Weights of a small transformer language model.
Architecture: RMSNorm before each block, rotary positions, no biases in attention or MLP, embeddings untied during training, some layers without attention, paired heads, shifted keys.
Each number is 50 + 10 x the weight over its row's rms, rounded and kept within 0 to 99. Layers, rows and columns count from 0. The size before them is the row's rms in percent of the matrix's.

# up: layer 9 MLP up, 1280x256, rms 0.107, rows 1139-1191, columns 128-191
# down: layer 9 MLP down (transposed), 1280x256, rms 0.0465, rows 1139-1190, columns 128-191
up1139 105:57 64 49 57 44 53 59 51 61 53 50 28 40 53 61 57 54 49 48 39 27 39 67 37 60 43 46 31 44 39 36 64 58 56 53 69 49 63 58 55 73 41 36 44 36 62 70 52 34 61 53 63 45 59 43 42 39 51 49 47 60 46 64 47
down1139 105:32 40 52 54 33 60 48 57 47 62 52 60 47 37 60 52 38 64 42 43 48 59 58 53 52 52 53 45 61 31 60 68 58 59 37 43 52 60 59 44 36 61 56 68 63 57 45 58 60 54 57 49 45 66 41 63 39 25 43 41 57 52 59 41
up1140 098:46 60 53 46 40 49 54 47 43 46 44 45 35 37 44 78 67 54 54 59 65 43 54 53 38 60 52 68 44 36 33 58 71 63 42 56 61 30 57 50 64 42 41 51 68 28 61 52 40 57 28 76 47 39 30 66 50 58 43 57 67 57 44 59
down1140 101:57 60 54 47 55 50 44 38 49 34 50 51 64 34 40 72 66 48 47 62 46 27 56 53 46 43 59 50 61 48 55 61 58 57 55 52 53 41 42 48 52 56 51 50 44 53 32 56 41 46 45 40 52 55 54 42 38 59 40 44 45 61 42 51
up1141 103:38 58 45 47 51 45 52 49 47 45 49 45 63 52 59 55 62 60 38 47 48 41 29 47 59 30 31 54 48 55 45 52 48 45 57 44 56 60 48 50 57 53 25 53 55 52 42 48 55 40 48 86 38 53 47 35 64 58 37 50 47 54 48 50
down1141 102:41 36 65 50 66 49 57 43 39 41 50 49 47 34 53 64 56 52 59 49 48 46 50 30 62 51 44 33 66 83 38 40 27 39 58 46 39 43 57 56 35 56 26 61 54 56 51 46 60 52 59 65 55 53 55 36 58 54 41 35 43 39 66 48
up1142 108:57 54 53 35 57 54 51 47 35 59 45 59 47 56 49 48 70 76 47 41 58 44 58 59 36 50 29 45 53 53 57 46 63 45 50 46 52 46 41 49 40 45 68 54 49 41 64 38 62 55 57 56 36 60 47 50 51 51 40 51 51 50 48 37
down1142 107:50 44 49 40 40 58 54 66 51 61 38 38 31 71 44 40 46 53 57 52 62 43 36 34 57 62 49 80 49 57 33 46 68 55 44 51 42 43 69 48 65 52 56 49 38 65 55 45 76 45 62 39 30 63 48 27 33 65 56 58 40 54 45 42
up1143 105:40 48 41 44 65 50 41 38 62 49 29 65 59 40 51 38 59 69 54 52 37 49 50 54 36 70 55 41 45 62 46 58 50 67 70 64 47 46 60 52 52 33 50 41 46 58 42 35 39 54 53 54 36 51 51 50 35 60 47 65 53 35 54 56
down1143 098:38 37 38 41 56 65 46 53 69 58 50 61 56 58 47 42 51 40 46 21 32 48 57 57 46 38 48 41 32 52 72 47 34 49 54 58 77 44 67 35 49 54 42 53 40 61 43 34 41 34 33 50 60 75 55 64 69 54 45 56 61 34 43 59
up1144 099:47 53 55 44 49 26 44 43 41 30 56 63 56 39 56 65 60 36 53 57 50 64 46 43 46 43 59 41 46 62 31 61 63 54 34 45 51 71 71 49 43 56 45 56 53 43 41 50 55 65 48 59 55 55 45 48 40 49 52 60 46 55 45 63
down1144 102:37 46 51 58 69 46 40 40 46 45 49 32 49 39 54 47 45 62 60 35 39 59 74 56 52 34 42 50 40 70 42 58 45 55 37 40 53 53 57 31 56 50 37 52 52 55 63 72 50 39 40 63 52 47 60 53 49 54 57 57 53 49 65 50
up1145 102:55 56 46 43 60 41 54 42 52 54 47 29 38 41 44 63 29 63 44 48 58 69 45 47 48 38 53 31 64 64 59 46 64 64 44 33 52 73 52 31 57 37 38 54 58 49 43 66 71 55 65 36 69 51 64 33 57 50 33 57 47 51 46 63
down1145 106:52 56 32 37 50 29 55 39 49 49 40 67 41 70 62 36 42 67 63 47 45 61 55 53 32 32 51 32 44 54 55 49 37 57 61 40 49 58 48 22 50 58 65 42 52 51 39 65 55 43 57 43 58 55 35 30 52 53 52 50 54 60 50 42
up1146 103:47 41 45 51 62 50 32 37 59 57 56 43 48 59 49 53 41 51 59 46 30 40 48 57 60 57 50 52 53 46 33 33 31 41 38 52 50 63 34 35 39 51 48 56 44 25 68 71 49 36 56 49 50 30 66 52 56 55 62 51 57 37 46 64
down1146 103:55 41 71 40 36 39 41 45 54 40 48 38 56 49 67 65 43 36 42 50 54 56 52 54 65 55 57 43 54 54 54 48 42 45 51 49 53 47 40 54 42 52 42 35 43 41 54 46 37 46 44 62 60 45 42 60 68 53 67 30 52 47 50 46
up1147 090:58 44 44 43 56 54 43 54 57 54 58 54 48 23 73 50 32 50 38 46 78 58 57 44 57 40 46 45 54 48 63 53 54 55 67 36 50 54 45 44 52 56 56 35 55 31 41 50 54 39 47 58 61 41 46 31 57 61 61 41 43 44 57 43
down1147 097:37 41 63 55 40 48 42 39 52 57 60 65 43 53 55 54 59 52 53 60 27 41 44 58 55 53 45 37 61 44 46 60 40 23 54 54 67 39 41 47 43 69 42 49 50 38 54 44 55 50 44 60 47 62 59 33 41 42 35 63 62 57 68 52
up1148 095:40 41 53 42 62 48 53 43 52 66 44 74 50 74 56 52 42 58 61 54 50 56 48 49 58 59 56 57 54 54 56 50 40 54 41 52 35 25 38 55 37 37 25 31 55 48 51 64 51 39 40 70 35 57 44 50 43 55 56 54 51 64 44 43
down1148 095:47 58 56 50 55 56 58 68 50 55 54 51 44 33 60 31 53 60 47 52 60 51 43 41 63 56 57 35 45 44 56 50 53 48 56 57 45 49 38 68 47 68 49 49 67 39 57 37 40 48 58 48 44 50 29 52 47 46 54 47 54 54 31 47
up1149 099:76 61 55 55 38 58 36 54 57 43 44 48 47 54 67 63 51 51 62 52 49 32 44 34 43 46 32 47 47 37 60 65 39 35 52 55 37 53 50 35 54 44 46 46 62 53 27 57 39 51 46 58 48 49 49 47 43 45 39 72 29 45 42 33
down1149 098:52 65 60 62 58 52 57 71 55 49 46 44 53 60 46 43 53 59 67 57 57 47 31 58 54 56 37 58 57 37 54 56 44 43 48 63 29 36 39 31 58 55 62 50 41 55 49 54 54 53 47 63 37 61 39 41 66 46 45 33 69 43 60 50
up1150 098:50 48 52 54 61 35 48 57 64 57 39 66 37 33 46 59 48 49 32 55 54 44 51 35 37 33 39 47 57 53 46 44 60 48 45 41 50 55 57 49 64 55 43 58 62 43 52 44 51 53 41 46 51 57 45 42 43 61 35 49 52 45 49 53
down1150 099:56 57 68 49 41 57 48 47 54 63 42 71 47 46 47 36 41 55 28 42 46 46 48 43 55 47 47 72 57 49 55 48 40 58 47 65 45 45 51 34 52 51 62 60 55 47 56 46 53 48 36 40 49 55 48 64 41 55 58 62 41 55 52 51
up1151 103:28 55 53 40 57 54 55 48 55 67 61 33 51 48 42 44 53 42 43 61 59 65 47 59 44 52 50 48 36 49 42 61 34 39 51 58 48 56 44 38 45 49 41 57 48 46 53 54 40 67 34 62 74 44 38 63 55 45 43 49 42 43 57 69
down1151 104:51 45 70 51 54 37 54 52 56 56 56 52 44 53 54 33 25 47 53 56 50 67 38 75 47 54 53 51 55 53 48 45 40 39 48 46 59 46 40 28 49 52 44 54 43 70 36 62 34 40 70 38 68 42 36 57 44 64 44 55 56 57 55 50
up1152 091:47 28 62 34 38 37 56 53 45 46 35 52 42 42 58 64 36 55 32 56 44 49 44 72 53 36 43 56 61 46 54 48 22 48 55 59 39 54 55 33 47 45 49 66 56 46 61 54 60 48 36 55 54 48 46 44 59 41 66 70 42 55 40 57
down1152 103:44 49 55 43 67 51 54 45 50 41 46 58 56 62 46 47 57 30 53 58 50 56 42 51 35 59 69 47 50 62 51 53 59 44 37 44 58 73 47 77 60 48 47 44 56 56 57 50 47 63 71 48 49 46 38 41 42 57 58 34 46 63 55 39
up1153 099:58 56 31 45 45 49 44 37 51 61 65 65 39 47 40 50 40 49 42 57 51 43 68 56 59 51 48 59 58 60 56 53 58 57 29 66 58 43 42 52 25 55 47 45 50 54 53 44 41 62 43 29 54 45 43 54 42 59 68 54 66 60 38 72
down1153 096:64 49 62 56 34 63 58 64 64 49 35 67 60 56 51 64 51 49 59 53 52 41 35 43 33 40 41 46 50 42 45 50 60 68 41 49 45 69 46 64 48 42 61 67 70 46 41 61 59 40 57 48 47 51 50 48 45 44 43 53 31 54 43 58
up1154 099:61 45 43 45 50 48 66 44 43 45 63 40 41 50 47 46 62 46 45 65 45 48 43 44 39 53 53 59 47 63 24 62 42 64 47 59 60 47 52 50 35 53 54 42 61 48 60 61 55 77 33 66 54 70 66 41 44 47 54 63 57 56 67 56
down1154 099:45 45 48 45 56 39 36 29 41 61 46 50 51 49 39 41 70 59 36 36 53 51 29 47 52 31 36 58 45 47 44 39 41 71 66 63 48 53 29 37 57 47 45 39 38 57 72 32 51 51 27 52 57 59 51 47 59 54 55 46 53 42 39 57
up1155 075:49 50 56 43 76 60 48 41 45 34 68 52 43 60 41 47 50 57 40 61 55 49 32 52 51 52 33 49 57 44 45 52 66 42 55 50 55 45 36 43 63 38 59 53 53 34 47 63 52 33 54 61 65 47 52 53 22 55 54 47 54 62 48 49
down1155 103:48 49 58 46 43 47 43 66 56 65 36 38 53 24 53 61 45 54 59 58 42 49 68 50 53 46 59 39 47 65 50 63 46 59 46 54 46 49 62 53 47 67 46 57 49 59 71 46 45 65 36 54 41 55 43 50 60 44 58 57 46 42 56 54
up1156 090:33 69 49 48 50 45 41 52 46 44 55 49 59 57 34 57 53 50 54 59 55 36 59 64 54 42 63 66 47 44 62 43 43 64 41 56 46 66 40 49 35 58 42 61 48 57 46 38 50 42 41 42 48 66 66 54 51 35 51 46 66 49 69 46
down1156 091:63 75 58 55 48 43 48 48 58 43 37 53 51 59 44 50 40 75 55 47 47 61 47 62 50 49 41 47 55 43 47 41 54 56 59 48 57 54 45 99 66 46 33 25 44 58 45 59 38 45 53 37 66 59 47 34 60 35 46 47 33 45 30 47
up1157 103:28 53 49 39 54 39 55 35 54 55 67 56 44 25 52 37 50 50 59 63 61 45 52 42 49 59 64 42 55 43 45 54 36 40 59 50 54 48 52 56 45 65 58 59 48 64 47 33 49 41 66 52 59 53 50 59 52 54 56 50 72 42 33 46
down1157 102:43 55 54 55 53 49 64 43 49 52 50 39 62 51 30 29 40 33 53 53 56 40 61 65 61 51 37 42 65 46 56 25 61 40 38 39 39 68 41 42 58 66 37 40 51 54 52 43 51 48 58 40 58 41 50 47 57 58 33 30 67 59 40 65
up1158 096:52 62 72 32 31 52 57 63 34 55 45 43 54 61 58 53 67 62 34 55 65 26 62 53 57 59 53 50 64 52 67 52 40 50 49 52 42 39 40 43 51 38 40 45 73 67 52 53 53 58 56 56 54 37 50 36 39 33 60 64 41 45 50 59
down1158 100:67 31 59 53 58 64 47 28 54 48 48 52 61 51 45 62 78 55 35 46 48 46 49 41 58 46 44 26 68 57 37 53 49 47 48 57 64 45 40 67 60 33 55 40 54 43 53 52 53 34 57 40 71 51 39 42 38 55 52 60 60 58 49 42
up1159 100:67 43 52 36 35 45 47 53 50 45 42 49 54 58 58 39 45 45 40 48 59 55 54 60 50 54 55 57 62 49 73 62 83 59 57 58 44 47 47 61 62 57 56 47 63 66 48 55 46 45 66 25 55 50 69 65 64 37 57 57 48 61 43 48
down1159 103:62 66 45 46 60 43 70 56 33 59 68 49 48 48 48 33 32 68 63 48 61 38 40 31 47 46 65 49 71 55 60 40 54 38 58 61 40 42 53 75 60 44 62 54 63 53 37 50 23 44 39 45 57 54 68 42 39 53 40 38 58 54 43 60
up1160 108:42 71 59 45 50 48 42 56 37 47 49 62 49 52 63 51 61 55 33 38 33 55 40 42 30 49 38 45 49 44 35 48 38 37 47 53 44 33 47 48 54 40 57 51 42 47 48 28 40 95 46 45 48 66 61 32 50 64 42 61 57 45 67 51
down1160 101:39 36 54 58 31 48 55 48 44 49 46 65 66 50 53 48 44 55 56 48 28 57 43 65 47 37 46 44 41 52 41 43 39 48 39 38 38 67 51 46 49 44 56 42 55 54 44 42 32 57 41 33 41 40 62 53 52 63 41 44 44 63 69 49
up1161 104:61 56 45 46 67 51 44 53 54 42 39 59 52 64 46 61 35 60 58 58 42 56 43 48 42 35 51 64 48 46 45 67 62 57 35 49 68 42 51 47 53 55 42 53 34 38 42 43 44 56 53 55 75 79 56 48 40 38 48 33 42 56 55 54
down1161 103:56 35 44 51 43 57 74 56 47 42 62 58 50 52 55 52 50 53 67 48 49 54 51 57 52 54 59 61 45 55 41 64 47 53 45 49 53 36 48 34 61 57 44 58 37 36 33 36 34 43 60 45 71 60 50 41 43 49 37 34 39 43 52 51
up1162 101:79 49 55 31 50 42 55 52 41 56 59 66 58 52 66 51 35 25 47 62 36 56 40 49 69 54 41 52 36 55 62 45 55 48 44 53 50 27 39 47 38 65 61 58 49 64 61 42 53 60 46 39 50 52 52 50 53 52 45 46 56 42 35 47
down1162 097:43 36 48 48 62 56 68 75 39 52 52 48 43 36 58 35 26 45 59 45 46 54 46 47 54 42 37 47 43 40 44 55 68 58 57 49 65 38 54 42 40 50 76 50 49 53 43 67 55 45 42 54 37 39 51 36 58 46 44 36 39 26 35 46
up1163 094:47 63 45 45 38 57 50 49 61 43 45 52 43 43 56 53 35 49 52 44 47 57 54 42 71 46 59 46 65 51 45 50 53 32 40 46 49 55 71 50 45 47 61 60 50 57 55 49 65 54 39 43 44 60 40 53 46 66 33 57 48 46 45 59
down1163 099:58 60 42 35 63 46 54 50 59 60 54 63 52 46 43 58 55 41 58 64 47 46 39 51 59 68 54 70 42 36 48 52 52 67 36 43 37 45 48 72 45 41 48 45 45 59 40 42 49 47 39 39 55 49 47 49 59 55 56 58 59 56 72 58
up1164 104:54 48 49 48 31 57 57 49 50 48 57 44 46 49 39 52 57 50 49 47 54 31 52 48 58 68 38 65 56 52 37 57 36 59 47 55 65 30 56 28 58 32 43 66 54 52 60 52 63 53 47 73 50 36 51 53 55 48 53 48 64 69 52 39
down1164 097:38 57 53 51 56 58 75 65 45 54 62 38 37 56 44 62 47 53 35 61 38 48 55 51 42 60 40 71 49 55 49 50 53 48 51 62 63 44 74 43 64 37 54 51 51 67 66 42 54 52 37 65 38 52 59 48 43 54 58 55 57 52 43 56
up1165 102:47 47 52 39 70 70 50 59 47 54 53 50 43 55 42 59 34 59 44 55 47 65 45 63 59 48 56 52 49 53 61 60 44 70 53 58 40 43 56 41 33 46 55 47 52 51 63 52 43 47 64 41 43 57 38 53 54 54 56 65 60 60 70 57
down1165 108:48 39 50 41 58 54 32 55 34 48 50 61 30 58 46 41 55 53 43 47 45 42 49 56 65 39 41 37 39 47 56 51 45 63 56 36 41 35 32 38 47 65 48 53 48 48 55 47 28 40 40 55 45 36 33 62 52 57 80 46 64 59 56 63
up1166 100:51 42 55 54 52 50 63 51 51 60 55 49 31 50 52 67 60 34 41 52 39 47 72 55 57 46 68 43 34 58 46 58 45 52 53 64 55 44 54 42 38 43 49 37 45 46 58 51 46 49 59 62 49 29 45 40 53 69 45 44 50 31 46 57
down1166 099:52 48 54 53 49 23 51 31 43 58 48 73 60 30 55 51 58 23 64 51 39 68 52 51 44 46 54 45 52 57 42 33 49 81 50 62 65 40 49 54 43 46 46 69 47 41 63 30 48 50 58 65 50 48 50 33 46 52 48 61 65 49 57 56
up1167 111:59 57 54 51 28 49 56 39 62 41 57 35 32 64 47 54 57 61 43 65 43 48 63 69 45 59 68 65 30 34 43 61 52 50 48 58 67 49 42 49 45 52 39 46 51 51 51 38 62 46 62 65 49 39 51 26 33 53 53 44 60 41 55 65
down1167 097:48 49 71 43 22 46 59 59 62 56 55 67 43 42 55 54 37 54 43 60 47 51 48 52 39 56 50 47 51 42 44 58 50 46 66 44 35 53 57 23 42 53 59 47 52 53 40 53 52 55 44 66 31 55 41 50 46 49 60 60 41 46 45 49
up1168 105:32 50 39 49 48 49 40 70 43 47 57 55 47 39 68 57 38 53 52 45 58 26 62 50 40 36 44 57 57 47 57 38 38 56 54 20 47 43 56 46 51 35 45 60 56 48 53 44 39 37 37 64 40 45 35 51 39 61 51 60 40 40 60 56
down1168 100:41 34 57 52 56 45 58 68 39 29 51 48 51 46 53 45 54 54 48 41 49 38 54 26 47 55 58 61 41 66 52 48 68 52 71 57 47 55 45 46 49 65 53 39 55 44 40 49 30 53 42 48 49 47 50 45 46 48 58 59 40 44 50 55
up1169 097:44 59 43 45 54 52 58 51 39 39 69 39 51 44 40 49 34 44 52 50 32 69 44 40 42 53 40 61 51 47 60 62 53 41 23 70 33 60 40 61 45 55 52 40 45 46 30 62 41 68 36 57 46 45 58 54 54 60 59 44 51 45 65 54
down1169 103:60 56 46 62 46 55 60 43 24 48 51 44 45 41 40 55 41 50 43 66 72 65 43 50 59 39 43 46 58 43 47 72 54 60 48 64 54 57 49 45 44 55 55 58 31 44 53 47 59 33 55 74 46 49 40 47 53 54 45 55 42 34 44 46
up1170 097:52 57 63 35 40 67 59 48 47 46 54 53 60 46 50 50 60 34 37 57 44 60 36 54 57 48 42 56 52 66 47 59 60 44 37 49 61 51 32 66 39 66 40 37 62 75 46 51 46 51 45 44 63 45 37 41 46 34 69 32 58 52 52 69
down1170 099:37 67 36 43 41 66 49 43 49 64 68 47 37 44 36 56 55 54 62 43 51 43 56 56 46 49 51 50 57 37 24 48 52 46 48 62 44 67 49 53 53 39 42 42 58 53 39 61 51 62 36 58 41 56 52 43 38 43 38 77 44 58 35 37
up1171 100:54 52 41 48 47 42 42 48 40 67 14 51 48 42 33 29 56 50 72 52 54 58 56 57 39 55 44 43 62 55 44 60 50 51 35 50 47 34 32 39 59 51 57 51 45 44 53 43 25 57 52 59 53 36 54 45 59 60 56 33 68 42 65 46
down1171 097:58 53 47 61 67 36 47 34 55 53 56 59 70 49 42 37 54 47 63 54 60 58 52 41 64 42 55 40 58 45 56 42 54 56 35 55 41 56 48 64 52 45 43 67 36 50 45 74 54 72 46 64 50 51 68 52 35 50 58 42 33 60 46 39
up1172 106:33 61 50 44 48 70 50 44 66 46 50 47 63 53 46 46 47 71 48 43 41 65 54 42 46 52 68 36 41 42 46 54 33 56 46 45 73 47 60 54 69 42 50 53 46 39 52 48 41 54 55 50 52 49 53 50 58 48 64 43 63 67 59 59
down1172 103:41 42 42 51 72 52 52 54 52 59 72 59 64 60 42 45 46 46 51 47 42 34 49 69 38 61 37 39 38 56 56 36 48 62 61 56 56 53 53 43 58 42 50 51 50 61 42 51 54 51 50 41 48 37 78 23 56 67 53 31 53 46 24 51
up1173 098:48 48 45 49 57 51 30 28 35 36 44 63 27 51 44 51 42 54 52 44 61 47 51 58 55 47 63 53 36 40 56 50 56 53 53 47 74 64 34 50 38 64 50 71 46 34 55 64 58 48 53 54 43 44 53 59 38 59 61 56 50 43 70 36
down1173 095:13 47 45 38 42 44 44 47 47 63 60 49 56 49 59 54 61 36 45 65 41 58 31 46 55 48 53 72 40 43 53 50 49 43 48 49 60 54 48 42 56 47 41 35 55 53 45 44 45 50 48 70 32 68 45 42 65 58 56 33 43 62 49 55
up1174 100:72 48 45 42 51 55 48 54 37 52 69 46 49 50 41 45 39 42 79 65 50 62 64 54 52 48 54 61 38 41 48 49 62 46 51 57 58 37 45 42 67 57 34 36 50 53 49 45 61 58 47 55 59 53 59 44 64 51 51 63 51 45 51 39
down1174 105:57 64 45 50 44 43 59 61 56 34 55 41 45 48 32 31 64 33 46 42 36 52 44 52 62 48 48 68 36 37 52 49 53 52 50 52 44 46 63 56 61 41 41 30 61 58 55 48 44 56 35 73 51 51 42 47 32 50 62 54 46 61 51 64
up1175 095:39 38 46 53 59 54 51 36 56 50 49 53 44 66 51 68 66 46 48 44 55 47 54 52 52 37 49 46 41 67 42 32 31 39 77 58 27 64 39 46 45 55 38 44 54 61 37 42 49 41 59 63 46 35 53 32 55 55 69 42 51 59 49 35
down1175 099:54 62 63 39 41 40 49 53 49 49 63 37 36 46 39 57 47 44 55 49 44 55 26 41 36 52 68 53 59 66 38 38 61 62 36 58 53 53 63 53 59 50 48 53 35 61 51 47 52 50 55 62 36 44 57 58 57 57 51 50 74 67 59 62
up1176 108:57 55 51 47 50 60 40 45 55 79 52 57 59 46 61 59 58 54 62 49 44 60 39 44 69 41 25 56 66 53 63 60 50 33 50 44 49 48 50 46 46 55 61 29 39 47 49 47 53 43 51 52 37 41 40 30 62 39 46 68 51 58 56 37
down1176 108:70 53 46 59 50 47 52 33 47 65 52 45 52 59 48 42 49 38 58 41 41 48 63 46 63 44 49 57 58 69 53 51 42 47 55 53 48 57 62 45 23 56 55 41 37 46 41 62 39 52 47 51 57 57 59 60 48 48 64 44 40 47 52 50
up1177 093:51 51 44 46 43 59 50 46 60 51 40 35 81 51 52 48 52 41 50 65 50 48 45 40 49 51 63 61 43 51 54 36 69 53 41 40 70 49 34 62 38 42 50 59 63 51 24 39 63 48 49 44 57 69 56 47 55 62 63 70 51 47 65 59
down1177 083:53 37 49 60 49 41 46 39 42 51 61 69 52 60 38 36 71 50 56 48 39 53 59 61 45 56 47 42 59 43 53 48 58 54 71 55 41 62 53 85 64 47 58 42 45 43 42 57 67 31 62 49 61 63 53 61 69 55 40 56 56 43 40 56
up1178 096:64 55 49 50 51 59 42 58 36 48 62 55 60 49 51 41 31 44 42 47 48 60 45 62 51 55 38 62 64 58 47 45 34 47 51 50 52 62 58 47 53 35 48 54 47 39 44 57 55 37 40 57 49 42 34 30 70 68 54 42 60 40 67 56
down1178 099:54 55 52 58 58 33 55 45 43 30 37 38 50 38 34 40 56 39 42 36 59 57 57 64 69 34 48 76 59 55 63 68 49 59 58 39 61 38 49 38 54 54 35 54 43 55 44 51 64 76 52 47 40 54 79 75 28 51 44 49 45 50 41 39
up1179 103:53 51 48 49 55 65 52 60 44 46 69 49 59 48 55 44 45 45 34 63 50 17 51 51 50 53 57 47 44 45 39 51 48 49 41 48 49 39 45 48 47 53 52 54 47 52 70 54 56 44 60 66 68 75 38 47 51 49 50 75 54 49 60 56
down1179 097:69 50 47 60 52 55 45 58 43 48 49 43 49 34 42 47 44 54 81 57 47 34 58 46 57 66 56 43 43 46 62 53 48 49 43 34 48 47 48 14 62 42 50 41 44 54 35 54 55 42 54 61 65 65 46 30 49 42 39 44 51 66 52 48
up1180 107:42 41 52 53 41 52 47 62 67 50 43 72 51 45 33 45 53 42 44 57 49 44 56 64 67 48 66 73 41 51 45 53 35 60 46 56 63 56 51 49 34 39 46 43 50 26 47 66 40 33 43 56 51 49 28 37 47 63 49 42 43 44 44 51
down1180 100:40 64 53 52 58 49 56 53 68 54 47 55 45 42 32 29 51 46 48 54 44 36 40 65 53 48 60 39 62 46 47 40 58 75 44 48 33 52 45 53 42 57 63 57 60 47 46 62 52 42 52 53 43 73 45 71 70 65 58 60 54 56 33 55
up1181 101:59 45 48 51 44 45 49 59 49 53 36 56 48 45 55 66 49 52 43 65 53 52 50 46 45 40 53 35 54 50 64 48 61 49 54 63 76 58 44 61 45 38 62 30 61 51 50 59 43 69 42 29 43 47 39 58 37 52 46 43 52 33 50 43
down1181 106:42 49 50 52 41 71 78 52 65 55 36 50 58 54 42 49 56 51 44 61 52 57 46 56 53 30 54 50 44 37 48 53 64 46 24 53 61 54 42 64 42 30 48 45 43 31 40 63 68 64 55 62 46 55 56 62 60 44 49 47 44 29 57 49
up1182 091:41 29 62 45 43 68 54 57 59 46 44 38 52 47 53 57 48 48 55 67 57 45 40 57 44 64 50 25 55 61 50 60 48 48 57 68 50 59 48 57 55 61 44 40 27 59 41 42 64 51 53 49 45 69 55 49 68 60 30 77 42 50 43 49
down1182 099:65 33 48 64 50 55 46 50 56 53 57 49 55 57 56 59 56 59 54 48 55 48 52 26 39 63 51 53 20 40 41 61 34 50 49 55 51 49 50 70 62 36 60 33 35 46 46 70 41 47 33 45 48 52 55 56 47 47 48 57 63 53 51 54
up1183 105:44 70 46 52 48 50 28 47 58 46 52 34 35 37 63 47 27 61 45 56 54 51 28 47 54 51 65 30 40 33 42 57 31 54 40 58 43 61 51 51 62 58 61 42 47 35 55 46 57 53 56 59 62 73 55 37 47 43 45 60 52 45 58 49
down1183 106:57 40 50 61 52 70 68 46 52 42 41 63 35 37 42 51 29 49 47 46 35 50 40 52 65 70 57 45 43 47 65 49 37 53 53 62 48 39 47 37 65 54 59 42 44 45 65 36 75 51 45 49 52 52 50 53 63 39 36 54 47 38 41 59
up1184 101:34 44 58 53 64 54 47 46 76 62 62 50 44 46 72 44 36 55 39 56 42 40 49 58 32 40 44 50 40 50 76 65 54 47 32 71 53 44 44 54 57 54 47 56 39 44 61 63 46 57 32 57 51 55 57 49 37 46 55 42 59 47 62 63
down1184 100:45 36 49 59 48 50 35 36 60 41 55 47 58 40 41 41 31 52 58 40 54 34 61 52 44 40 55 47 62 33 58 47 50 38 50 54 32 46 31 35 58 53 47 34 47 58 58 62 38 58 47 28 69 69 54 50 54 54 55 48 47 62 45 36
up1185 094:50 56 44 38 57 44 51 38 68 66 54 49 56 48 52 61 33 50 50 52 72 59 39 59 50 44 46 47 52 51 62 49 67 43 37 54 42 37 59 61 58 39 50 42 50 63 34 59 55 51 62 47 58 51 50 45 45 54 46 39 45 55 52 58
down1185 098:55 51 48 54 47 40 26 72 53 61 50 52 47 58 72 48 52 43 61 47 50 52 43 62 40 41 59 61 43 26 46 18 40 52 65 55 34 51 62 30 39 53 28 40 53 52 30 48 74 46 44 50 52 64 59 65 62 37 44 47 59 50 48 42
up1186 105:51 41 47 50 63 45 47 54 42 44 39 33 65 47 39 54 65 59 48 44 53 47 44 44 50 54 49 60 40 53 37 57 47 49 53 51 47 53 58 60 64 38 48 51 62 40 73 39 54 58 52 52 60 55 46 56 60 46 41 49 52 54 66 33
down1186 107:51 48 54 48 30 36 56 21 70 61 36 61 70 39 62 52 66 54 46 40 52 48 40 54 49 46 49 55 52 70 43 44 22 47 52 54 57 56 52 60 51 36 46 36 65 45 48 50 61 38 42 69 49 39 58 53 41 44 27 39 47 70 54 65
up1187 110:47 49 52 38 54 54 44 54 33 50 31 32 55 46 47 36 34 45 49 54 28 48 45 61 47 52 48 59 41 59 42 55 64 54 43 80 55 50 46 40 37 50 53 41 35 36 45 35 71 42 42 60 51 52 60 50 54 42 47 51 47 43 34 56
down1187 107:48 51 52 50 32 35 44 71 53 41 44 40 60 44 26 66 44 37 45 50 38 67 47 53 45 68 51 52 35 47 47 60 41 48 29 52 69 33 54 60 43 65 52 52 39 57 45 57 49 43 65 36 48 70 55 49 50 32 50 54 37 55 56 53
up1188 108:49 51 44 41 43 55 51 42 48 55 45 61 37 49 38 53 33 52 44 46 47 38 52 44 62 66 55 46 43 47 55 45 50 46 57 58 45 61 50 34 46 54 52 40 38 35 55 52 57 41 54 45 63 29 44 62 51 63 46 46 59 37 64 35
down1188 107:52 81 34 62 57 50 60 59 56 52 40 43 48 60 48 56 51 33 46 50 43 46 57 49 29 56 40 42 60 51 48 35 35 60 42 57 59 64 45 55 38 51 65 36 28 54 53 42 58 61 64 58 59 39 39 48 61 72 55 33 79 61 61 21
up1189 099:59 41 63 37 54 69 55 26 43 50 52 64 32 33 51 48 33 45 61 53 36 38 45 40 65 50 56 67 41 34 54 45 49 51 50 51 51 55 50 55 49 50 59 46 37 67 41 59 37 61 49 51 51 52 50 34 72 61 46 68 61 58 54 47
down1189 100:32 65 47 40 60 57 68 43 55 48 58 53 55 54 69 55 45 58 50 34 45 36 41 49 57 66 53 62 49 57 65 53 63 44 44 47 32 56 46 59 50 44 70 51 54 38 63 39 57 60 57 54 33 27 46 54 76 42 39 53 28 47 35 47
up1190 101:58 66 37 46 54 49 50 48 53 46 56 54 59 56 46 50 47 39 62 42 54 65 45 57 41 45 61 56 74 43 35 53 42 44 54 47 58 65 51 54 50 56 57 47 38 41 65 59 58 44 40 41 67 41 32 59 60 60 47 50 55 57 61 67
down1190 102:58 50 59 44 37 35 47 42 53 48 76 47 56 44 52 39 38 57 47 40 45 69 47 57 53 49 46 54 63 42 46 60 64 51 41 47 52 45 43 63 50 51 42 39 27 41 36 51 50 36 36 45 53 52 60 53 46 34 60 54 62 31 49 34
up1191 104:40 76 67 36 35 42 53 55 48 54 64 68 56 41 52 61 52 51 55 53 63 71 50 36 45 67 60 42 48 66 38 40 44 49 65 59 68 60 38 40 59 49 46 25 48 51 57 53 50 37 49 60 52 51 70 58 34 72 61 56 58 38 61 65